From a checkpoint of a small transformer trained on Wikipedia.
Training: a variant of SOAP for these matrices, 7538 steps.
Each number is 128 + 24 x the weight over the matrix's rms, rounded and kept within 0 to 255. Layers, rows and columns count from 0. Numbers have three digits each.

# layer 5 MLP down, 64x256, rms 0.261, rows 0-63, columns 0-63
104117099157129107119135114141129137134164112113149133151140138142123130114134069143114170093126176122140150116100091128121113118133103130156146114167100140130133105139130121160088098121156118
084117100085134137129154112131117124131125145092120143114109176093105112112126146140149175142114138134119159154123116133082127117150110091123131096145101122116118140103166149138126122148112105
101122141088141093136093111108109110139132179078119172150075144099138135134143109149137154073075107159100173103138111121142207094121134145172120131144186132133130117132140149112108155148126182
126127114139138146151161106169087121145145149113078119093119117138105133112141148159130100174115121126118121120139096095117151100122163141119152103146127156093129149093133130131144157140132126
135126181146144153123145113105122157092109174129121140116131107070135136116107110148077134131108196126099156108158102092160154112132178162141087120141098105165144101126141122136120125147126100
155131123141131174087117119130126131129140080121099106107160192142132127124101139119131181119121137129116105137088139146152089148124079128110136154112150110127114108183141102175066091108122183
160160142169129129144128142120110136121111100086139107165143145139172113140128077178180149163138136090111114168117133116127136167139132073149087152125112124130140097101143123130140173111138113
072151131121108075125126157071123138123119087159177106156147075154116070165152120148129116176133165154125132145114155152087098127152130101134134093111151156138118123131140201094121172113090141
133169107152106137151145147115145139112121120140089082159121139121148123166133153101158121087141161122157109130111155098086158135133105106088099125108144177118110111115137109135121093111133105
120129144165131139122178118105137132138149102124163165156132079171122117109124118154115137143094136112144115165118086145102143114136138123153143067092116102116088116129110129152113165139093159
131129150140119100155147104169126134145113144100141147149137141140152130108110161097142146102118142109119131110101102136094149127169138115130123166213136130090119124122109149151123137162142108
169143126082159119116124102140175129169114135121154137121091072195131163125110138098118136135131129106139140102114139157139105153141078132184112114097119122142119089146103117151115099133132147
161137126146149115075114157135106199108135148173087142123111114141181162132121098169152138157120134112110144126146105130124171164115125156135184146140089119138108105141124128165157128115153136
103129161107107115111150162146077128125125119143107176146166124135123138136152117126164096144100152118145111121148125103145085122123153161138144146086129115142104130140108119121116112121111187
111099110167124150116195097147117141114131172082185118119112106162129119126144103145139128133140134117140137086148111101128132132143163089113127136114127145133158136167132139126114146116130123
090081130099100128140155096184159165152099133088105129125123111169127114117079145094137147106137132122150101170135170165148120136139100089150144151151135092125137117116117112117112116150132136
052099153160155160144133139158126121126109111129100160115148154117099102121150176101097152086137152138144142115105154116110106118160116102120068139140114105133143145130136118099116107093129132
126113103131182175102123151155129148121165127088127159132097111104091125123165112111103161062126148124172169121139087118130185114120146130148155140107120146171120103118107113168104127120138158
139139122116119124135144147105136126154167113127141176154142143086095119123126104168148111159133155129131114110080133097110117121130115136140164114125086087128138154123130072139114156143140081
157108154134110095122150112124147110126129147186084120106123139115141137165163171083118151094113170147150124121096146090122138140121137122146118136157162153139157120163159149113138082137127123
161135133151079085143166185123158144097105126115156077117115110115103107103155127101151106111138088124154142139141082110142170116137160131121145134122126117165137124127091144110156109147075099
092154190123120139152138121131109157100154129106114057127140145130119097131120106181112169121198080124153123140131114129114127156155148140162168120102094164145132088169118165159160115129149112
051120134092164126106105134143136083155105078108154148130078077134077107088123154144129160157134114125117139152137121107127151160147131138104137095182130151149118134143135175143159112130128130
156153165155104130148190148159153183106124128163107132141171121137141160145139146127121101177121152119136114135090107117113129146143127137103156113145122130129116098101117130141127128098148137
109135117159135148118119136076136124105117101118138122115137182131129111129143162129120137110110116148122095117074138162141162115136141101104117181155113092129104154121129103150126113127121096
150137114130158162145143141140114134121137110127148098149101169134126092119114128168105153139120061128092084075102155124092119148129099126115135127118145134110112106114162092117124121136155157
084153143143144123094088133110155163090150122158124096142105116128121136157147168107151126160131130154126133109114138135138091133135121146110109126132103132111133152106145077196148108144129134
150125145159127141123182098184108156107153192107149097127147127136132148137109140150154115127134100106139131155105120133133107149118137101119126099120136144113127161129138153133157154126172134
074093115100150144121129138150123124139154104137049089135139091123106116116105135145080103084144091100152100131081143116136133130131116163098091137168091107132103126142151104128123118121137106
127127164121118119203129086177199144086083138081142119086078114159101115148151134125162140120106129170115157144136137106145131120117108104152105112152107127115153111128086111068145154177176130
177126089098144095204106104095129104115088134147123104112090127113128140146162140071111118143107111129129141143123128121124121134086141135168131118071110185104105162104094140131161122164123103
135146135126135143115156095099114137175114130097160169104145145044155129119147103162120158115128138112118127170129093133113143115146113135157142140133081161166158104139109108148108102106147110
128144132130080141136142132113138143151128050146077164117135102145132084135129108136141107146159135132119135130131161121129098138123109134134107147064147121147168138090114117121132135093158162
156160127166177139171114087083095116137171124134101151121185131109121142155116086112161117139150174132125122117151124105130142127160150108137131087076134148093117119146127123199122141101134104
169124124112150111115127114134114118132136148133164160109140175078157135129129117158111138142131127133087121111152157154147100153128121119103147147094117096125090098112126119129109143116070136
106120136121130156114145143143121185138122105141110114139147127164165082164145134163129131130145101127123144124164123099132123132140141129125110151080133136110116110162146135128115147102120148
127105114113154177098127086147137182111109182094119087130141116145149106131103146146169166155123153126114132128145121110123133140136107085150117139122148109102126114117131117129135128165142157
175120121151120161141150141116128138136125100079161077093119128131122149121146162125165148093140093100095147135136124096116125134130113076125108117141132098149129157121109116124089101145134157
174164121139132140115173166118137140092065115149084119138140119156149102108137136141106156110083138133181156132099101151176149124082121169131144170135174117165115120167125159131113093117117094
146132135109157158108151135130109180171110147129092130159146113110107117140130131111097171142133156169120129123124099104112117096110164102173111102147102124112144136138137150129109141128120099
114125138102152124147140128113133071150082101108187103137097118150141130123156097160100115066118124169124106124115145136137097118111123111145115110126129124132139123137115155112153130106153116
108132138129178128087126123153103178111131118125089104142127087143108121132111142125113096134120161074124128131135092103134087144134142149144126109131123121168146142133146121117145172123139148
137092121130115141116143095097127095188108113105126159100132200065125097134097145123060121168124160144120134131127113107163193129127158104131134152125107134136146132141137121131132127118123090
076166136142122143161102141111095107144151122138075163133135165129138160158140116188069154090108121092125147129134121149110141147125125087109128137121143107136113096117140137099145155141071117
135104142164133201149128154122130157143152119138087155098066092145117093048155127109163107110146089164162131145102134194137143108106135112158122156183121100146155164107085125142143113108092111
168108096128180115084127134127145122142112091120106146127158125164134096124141160149159143109111174118150144125128131130100125149145144131070163136118095136151135125146107141139144111185114118
140119117195173110153132143100121129157169107200121126125122171132102157110104104139170115134112117133149137113143122125131117159116102146141151105146147164108131101141182126121121107093106153
082100144124124160161164150127127127158105144136137109152125126123105132115152145135162143129111144118161122134136087159114129133126128147169146116108133122109149148135097100128094134124138154
119120092098127135158143151125117132156124121081106122162140127086117125130142148099141125187108127101106156138112121136093125108151145115093110125140168145117129130133101092101111151165120159
113122129110135124189119136149093132123128155132133074114129162108125092127132146189082164166146142147141145140124139128100097171181097120153103138162101126100146146167124128116123081145152118
111109154117130141128140148163142084135170138133117152150101145130107144123131144133131142151105124116123164151109111118099178137159160151135126169057148115143131103146146161126106150121198151
103148124108104123097137152148117136149158091112094139156091111130118148133095131119133131141172117122142130137169142113120133124134116108131119147084153140159083141132109125138152162119131133
148166119123133100152108106087102110128138099134108116119152147116158122142123154145115139144125108154076146143178154105113136160141140122058113137114095133143145131141141131118116111144143102
150158132056135145158161121149099130114096146138131122140161104114087132162141104120130118174134112113115163107153141130126122159168107142153085112140130126145115116149133093154161121103191129
118113142106149144127125131158083120167126101158141153150153130121125137120116122171127094095122119099125085140095139144126127115176141143126111116146140128098105120133119128102153186114127131
152124150101124152104153153126121125117143123135144182113083107136133125114138104159123135142119113110123122120112107093129128121125173115124141110146120148127152134151134170123157123168100147
083113145138131111086107155103147150136146147189152186142105085104123143145141086157116156100147133137140166145124126145132125135167135165142134138144115130184158121121143174162125129093109121
161132135155134106113156126069119128160145141124215158134148150120127151130130079147117098113138139116124148117132104126148114119127112116120135108147108134135115125110137121138114118121157155
133108118128119142097139090127126118156124141160173068107106099135105122113136124130137105113143149097124144112119137136098113124143131105142160144136116145124151161145106151114150139111102114
116112173117131106129114103127159124163121099154151133124111122137159149102138142102107119126144123115126098160099133148134108109134177147105177113132075095155121174127149158166132112107159117
131124144147118100121160139146156124122122145080104099113130089118113141125133145100119118132112150108128146118151088140147120090122121149118133139142122153113122135132114116121128127140128161
181103131070098134179123139091139106123105102120119173123108137122141107133093135085066162151131120127166139046122133164123174119130110132088089132128063081158145125126107177141137104154103113
155110140108118163109147123156127123150113084099177188138112141153101155122152130125158117132131067131103134110130156139124099134146149128081123134098094139153117114123079173141085141123159113
132135101121134155142123140110113129116140147110111149144127117113143150146118125113151103129141091102122122129138133131117094124153173117099093138108087167127108114132082124132122108107154118